From a checkpoint of a small transformer trained on Wikipedia.
Size: 16 layers, width 96, MLP 384 SiLU, vocabulary 1024.
Architecture: RMSNorm before each block, rotary positions, no biases in attention or MLP, untied embeddings.
Training: a variant of SOAP for these matrices, 102M tokens, 6250 steps.
Each number is 128 + 32 x the weight over the matrix's rms, rounded and kept within 0 to 255. Layers, rows and columns count from 0. Numbers have three digits each.

# layer 10 MLP up, 384x96, rms 0.257, rows 207-274, columns 0-95
170121094165106103127069185104156134121092127113110143114108142160109126117105085102106176179131065134089152117139137079128131165175129137170118112154109138100170196145163129157159088195133098100085119112122160159155096119118101145114195115095164120138099115085124179158167126116169113115
077186103083065061130123159162167128114166110124127081125141144081108147164115071168147131094150137097128073141152151168113141129138135131150098135157096133099141152110219063134117116168078116134093136109114153115159108143130116101113134162126079098120126133178075152083086133078067088112
073149153171125091117138125168173118094138114098092136175102137170115159105158129109129156084071090092100096095090068095089087114154097137153108125136160150128174119156182150157074085115119152192101028169115153125120102099102131171093123069212204099105073127141136161105162112102118102132
123135107140135123156138049117161144126101148114059036172124164117084166155056126113051157122136071166156137100174111121129103170142116132135140076155148123113122133131140105123120147130094081180106132125133154167072149143161163144156132123128149104036124136076195115101097216110099130164
133142145170120103141095091177088072147063189108134127112121122118136128118075087133089132116084116150128097130202140100103081106151152116163116124091128153139178112141108149094115120117131128153095126117136138160099136155123131141113095139160086192073087120119137167119079093103123180132
126124074116118128129093149127124145154101157105157121104138161107132146143084095118102160147164078118119143108113102094174141155173150046051146122097171131152092167073151110079100150130106140118156091048109184179148080101085157092112099113127219142130086129152181120143120081147068075130
080126142136123135129119153182112151100095140128122091040114191181086148150140131165111088070066181117134045128170146157107105071112115097150185075155165180163109057071170107159157139118144122102114119137146143150166095136130135159108149106103182094157098118147150142142139074151122139100
129171128075120149180147105189132063101110131181143101084124133105106200081098118128097098085067147123112183112187126132115090161180135100139077109121133134133117108177078168108086121128133147147204119105128129147105153155153137085127132083156140143092099178110154057152171102179141140174
126070181092170093099092102131151131174077094121116130045099158129100109122170042097129124136112163097160127189133125131108139133156122126094176138099127094099147129159166171148051090113124109143121080140136163096106098101126133166126133114141119130106113088152139124066092147105158121105
155132133176132140107142154132086102163085123129159151141089120115122123157117125078140119161140080169126142111155157160137175153142202153072149179155135157102164162049144138097118087145115143057165094114121113131177113098138145061130176156129135038117084146129149183116124111168085186117
121160168136111179127174125124147150130150101091155157133095075155145118144031152153081109128118130185115099103124159120084110142094100203140115119090121086126114188121134092101063186114107170081161125113206119108150110111081147153148091167158099156168130142107147134205128138150119164122
096145147088077083112105086120185112111094133100135107189148093073130126151120145113135165113157106114046137135097107134095123151183132137089105117194136091166165159105140151125145146138150088123114065109120114131085162116100127128129149106123159100133128194196168070122121109140036125149
127092170078134183152070094073108189159111134148103197146075149139154155105162116098106162108146028108197121114138141131099109172153159127094121159180177130119113104122151079159130084147167180102059110183076153179129111086133187146081136138142154185158132094128080119126113127190125169101
115112109094192106147124145129155123168150116129149140116135109128116123077145104148120103113115133151152144117101136089099175156114098063161122193133093146136109140098079093165135164162164147192097060149125145149164111082095058184080107142172102106147057106123158126133137162109100168150
099167167072136104068180136115119141151098132161163161101126065137115104093089167082113131165151171124119094113139061125106105142072091133162122167135101093150131151166110112142132156133140078109187150136113087171111118146129142105090176068156121111054121112126158152169189151158130066122
133146095127080071089121128116138104132144053084152122124115159167102093117107141206090183112091101119120084158132144093135170110137102136116184159069091135134161131101107139180128079166065096126154166105129120119114124132115115093080101066129123157132119088088218137096121111113114160207
143120108146096105160188121126167131144085122139165124175164139123090146141135111148142123120180126132149137122128133104145090188129104168120163137092112099156170118122194159129136128126161105132159136146144073132142142193069142106148101121161125170072105104197173110182183105122138180094
095152079099165086168096133107150183131133133114135093119178141159133180141137151159140141124154099081125130122188114163115084122172157132108187134176115156114080083082133142099164131146135134207175092195102094100135199105085088139112100106107128107199134123095122157150126120101168095143
082125115086148110059111118138114150138135119124086115119106070128091131143118163112128113080191110120143149158105131118119120168140144163067155049155176154152153171107092139115099141159121115094096116154133122153114078067148170135176175106143169098145148055089084130125137147134091140108
108143132175104148132122137133124128160122150089170091169057150147135117125093192158116151077162111132111141155138153151111114092120130123066182129071130142172144124172118153176105149099134151129177099149130122091141163064107116105176106108089122161073070203156108102150128129099155136154
106140137145058079116135166132138158119101178111169103139155046127116158140160101054128044162125121160155145117152135122103157102117089104166135101108172154117104144132214147111117127101155166140145149110085099190118091121088135169113146089142076089126154069164191103048109144168153109120
119158076156136108081144076162119122159123162108104102161061114163129128053101091130142093126138101170098184125177116158096135149183111069136189106083119107191179112167158159147105120107128126103132075173175161153127145151133154151096048153179152119136140143123143135116157082133130102081
139144083180104172162122169185059145147131160105160148139135188073104119100072117061104136093152121085120176109126165144090136160104170126125122138092144142199137193090171122111101120120142113093133109085113169111078131132144152146153119121098189120133167185161149086107091102120046151102
108116148147150131132222137194122138182133129100106167120182113182113120165133123129099173106143110203157137117136123143139149075165144092086209100131088116109121081103088098117026104079103108148118157119136124146037148117136175094119114117122099150125140194104140146131131131129143126116
106180181070114122151159114140186110168112135085117060119109133145079140127140083139100095110112107121131153158111163137126116097142134051117099133130105082120109130083151142168138129066188137116126123128177067125156099197151104116119161125132083133142100184122102140145156069110159156168
133106144113149082079061170109205166132083185090097091150126113144090154135142135102166107104147117098121116134200185160129087151146114143047153100172117133126165094116080138139127119113169174067109110111140097144107181192132125092173126156183124140131097200093169161146142074191073143124
122096101115170128059143120130140132177100177096091107171150093140167183161116118093153173143087149122152126147141108094089119143113141138155148097109162173110134136116126124147162056167107186072150085104088056126144108086080143160112121056133153136136105140144126175109191101080104126132
103151141111091170090192083077163128188142214138145174104114100171120164135170136149110104164137110126101147123104159198142152109104139127104146116161051118143107110111131130173113076097133127046118159063087097143053111111148202124164146150116108144079156140075133061141152157194132088115
154099109105108161138040121097159124165075117131140074129155163102205119141119151059085090146177133129131128098126119108077128138145117106073104178160143133103143125099097080125137135111079065089140122120158197162127136100148080132117132067190189103144155101150173106162133104133105192097
168136115105131157098143101098101100174108180112138066181125153140108132137130104126112104122092177135112103096193124109170118127150124132148070166103169138117168150158119105125094133146119099137121193084119161118095148152171110183115114115111159112138134081129124132148076122098177121117
183100064116116122139177157058098171129101073114155087148106099143162128140109133124122151135129109184071108118129125121101076184108115183108131106130079176114132129119163139140114100125130102142158109159068119132068122100125146189066158122171144098149169158135129157114106229153131112117
180094124094065085114091128115105131177125152122128110103173137165145107151140129125170079051171067169116121157147092041135126102099111126152146132139132149168109130089129118099104120075157149176152126142090119099168110102141157207159135191169097193157088095176142129116171203119154108129
131144161114118128216119076131140172155129161110090131179154140092065114132127139128104130045127174120139118121121193120135183128163169096195133148155119144145123106115195123130129117111090197101140139162145086144122161137203155179074200093115176106163132145091134113119132127114078135118
127151132133107115139110155051135070135071114127143172098131179096070142163121145099139106099102168194079132115182201140128086079133152056181159083104163124116144173085109137124132127131137116087146171169120111177144084141138116088133110093133112095172155081122125141118159107098137154131
183123114176116135118170118141105143130114166071141118126156075056163188145094128098103122114166111079141175069127144100131115186181132150093074077056184136113122121069167144105088134158134052104164113150147090143129108144105138104122163113114077111142148133119142126176180121070124119099
126148103181158115109167099128153086175153135181181168059114184144110114159146124151091120156127125187153088111139153121092086137134119093086106154104159143074114192114150146145128141094144163145168156092114128074103148116109178110147132108197131110144099105139170093149141164145152115154
156087131138115127079101069158164117165134133143135126122127178120093161148100118194125125094150129148112063176139124147083092156098135147136115098130180113155105098110104158142124175120140185083176083096164153105172071104164117172138099135089142083165100093088170101153107136132116135044
155073143127145169159144074125112182161099139160110094163089157113090135226138125136155135173123051138164142154162141154083117098230167147127155112128123161145124076189153092125122141145129168137172102191118093117180126166099107149125115107172149128112076140184136141140150107162075125091
131139151126096156144133110101154145103141130160149169097096124083075163133145091141170108138114105136122158032150103145143178126176129074099128126086161095139122141133149137177054111149130085187078151154147129176146146051128100161139187129104119104094110132153094099130094087141116186186
115096092069144116157156120117101150168106133145178109113122067121098120148145112123113117156161066107197116134146161125067131168145077173177184114151124116138111150137140149151093108130171163168084073209097138128126141149101175133119168146118073070177164162093121158135097171101096021126
121155158132097167127123197139177098180143128101184081130098109188155113135055158083089086177131162172126104140139141179133087154142153180131166137103131120144122108152088108142062111119172150078154124137185158126127090127133107157117106220148160135133154116090146079167158100099113204099
157143060129102125149117123083117083135121068103122144097092169168112131176103062163145106099140144051122118115167127158095059166134124119182074091136108157126133102202137117101122162136145155073171190170132185121135124122125128108112123087119167109113076127062091120209162128136145123118
127113138077186108084077121126089106107137131129130105091085178119150126163139145128137147067095107076152144117149122163161167168148155128113078158094163112109086140120124088148064086169131142067104127114164090159115109104053131144081148158132177174128058126040129159193161119142148096117
091159174122092119149136167120134116130122169179159138129128187150101124134111104094086159132180163136103069114169116144144114174132142088153210108087140132136159147143127169099080149157155155103129175112073120130096113119127103165115118163133133137175147158136194114107173065146102123134
122117108150106187107110149107097100136147153076217067098163113158187162182071148171149090093137150079122069141110110072077081194131139186127176132130061120134172114143112120109062133109142151111064147172151146176081115151126102176101221156175185145143158145101167134177221161184088137085
083094136146110134100138110123179120086142101116166178145170162175184183124083160121111115146140103148142121110078202087084148130103124179123142143145114136152068133151143110151136010109142166124138137087167140155137103138159127153131128108182126118101128145114141154125131083127090158139
118122139099085159194164100180117109105124055115111156138159176131123143131092152116159127160126098138090186122137163143102153090165120157124137067120139111087090135170079140136184093160073140148097198125144118117156100075167145152102106055157090123117144118142137174057145109128120126118
109166067157182113102145087152111165144144167098106168150140152165111088171203133098096145103146119064091112145134178153099159120074114107058158137159191107072114116134095094176102150098133163069145102048194141129077156100112168164104090079140142197112108097149082136126075123189158160141
175147130150074089153140120168100114139147155110148087122102114164197077165083113113127087145116102124094158134144133150097149133157124172142161119095094097126089129110129124133128112135102112149157168218112113102118124144159161119153074161126162143152147123137088123151143107156104142184
167160203146147162187107127109151079138072113101153092108119058045161138167131067108117100101118160093121083155124100090109134105102102165092108094171108133135087153114176097120148106059069170146145159133130133176145172132103068158109077089167116177143168152181160139089108143108085104097
155136121140106133143132144153149186127140107126135145062153091163116133132081180152050118104155166132140107149149158137164102145128073153128077138130127151098093085139123097128121106069121084167110145101121141153215149066127125091150096121131153169070187047147187116160161117095106151120
098126146129183150093127107096104160151099138134167164101128179115123172095161066100090181062165152140149125099092171121163173172146137134090161155156125136083176153093140109138110113146100140133145137087086119160125121104114094192134169077138151178177113127158110086122125134145166139087
145170084103109088081094093134086135125162143081196166136069173102126109151091132111115168134137124140156113056112087122135109112113103171156136081144112117137129142114174099101118131179140157136150158128130141103137133159074109137151162143124057131104048142109142109169122204146151143178
122150125165145128164185159098149057161200191140103171115110137089120164111096115114140164143169054182096100117150120103109122175155101189124188081094141099118104152164102157144126170142089102151171145146147170102130141087121181132174124141163127150117132083099108161144124152106134115047
101175167112180101096141157094148103134104085108135118142147077093110122083085132129133109142172128143112217172142168134145130140126161164152100161097133120107114095102128118169117059139154109057167150101115155130099120116103120153105150147181120163073152171156151108079123125133093159176
126187122159115112112150124095073138144077154138113144160135147101161111117112100205067117126152075138126129148172115124144170196114117114123147052172075141106078103084145123116175114200106105085143142161146123087100120110143150112095173174093097136092113158119142081133119137162107178109
146123150175130102136150137133140095056084081139113119113130152152086141137104128155141110089156125085091098170113164097058133138077105164135064108076162086115162125063182146110138149104182096076161088144089172092179094119155089089134104101158125075124068099183035176123138067129122138053
161164085104121147134149082129161126156171108143143147145159102156162120144089131103121106074159084157188154190151087103092194121159080182156108106107109120129092166112178128138124127076083099121182140113071196101086101130102157171158120098146121140105119160079150154172155116082174095160
098078123110146157091053139149134077162132130132166124153128159191131130126081122160177136174170105133133137112127110151154140118105103126117127145091160179099095103152113073106086174118104106131139079169115130116122154107109146116074118140132131084085078112166114148150169098131112181141
169088158116137092150099134158168099116134054118169125127105151159131128144105061135092106129084158081116062079146154116116108119174107140152167121127073151092101140087144116087138057148102103184116181158120098065164159192095142133137117071057161145149124140071137133095128141147120106089
129190105126106152065141145092126099157116175115162106162127115093112116149172149140133120150119175097088053140116150157123111115148162236129143148177130154081164116107157127182113052070130162108148058130117098128207107105109143144137109162126150116107133087112101092155122078115123189163
125068143148108094099159150127102170151137117125145146194117120103089113135059140068101082112133181097122134114172086132080109135096117117116086113163141158105133137084144110130096109182101162085175120123072145195078145106119115099134137125117085126132159124181132044111164129161142136185
105172204132171162112167116205132132175087128125083108115115138119159192115195165142113121039079194164095238105121099126061137135126102116095185115070125148102097127171143110107099151149143195092163124120166086159111134078130124127142058076120114144149099147133160165158105112118154189121
135149156094103136068108124102115110137153151159110119120165100130133163126150114135157114113121153080139105109147148127109160094108146108112147073134034166160152167143181093129092104169120144083182171077036111176149132094111161154105132150171109122070163160142122122117116128123082165143
122132181123132120105106163141171159127088119115106100158121111146142122107136105208112146108121155098090081093130164122200168139161136122055133109098157047123115155197124082163083134153119142125140183120135164123109195170192160130100152111160131149081092142145197089192138102119094115088
186168118166121110103175152120157093158104076107151087172065145147103232123106159162121180085128123066192088146130110133097131172118114156144101130168170122132108114113097083136131176096122062119131133135106154203096119152140142140143117105121113111136093157188134099138115076110112117117
099155071142112123161116105194126168104111073097199195134157107151075144144123187150120140095103099135167144142173073129176197160101134137055118134178135117106138130146138164109083059151171101099163173100068093116147140113168143178151127095135125180120159115097120117115150142061089150132
121144188126104160142135168163102156133117076100157164085145118085120132104111159139113076116139112102136136097110149148173157085102094131118096169095096143129138175146174094156103134098109139185121118092106149072073187138128169161130160189148124158176163036053156093099118123085154157146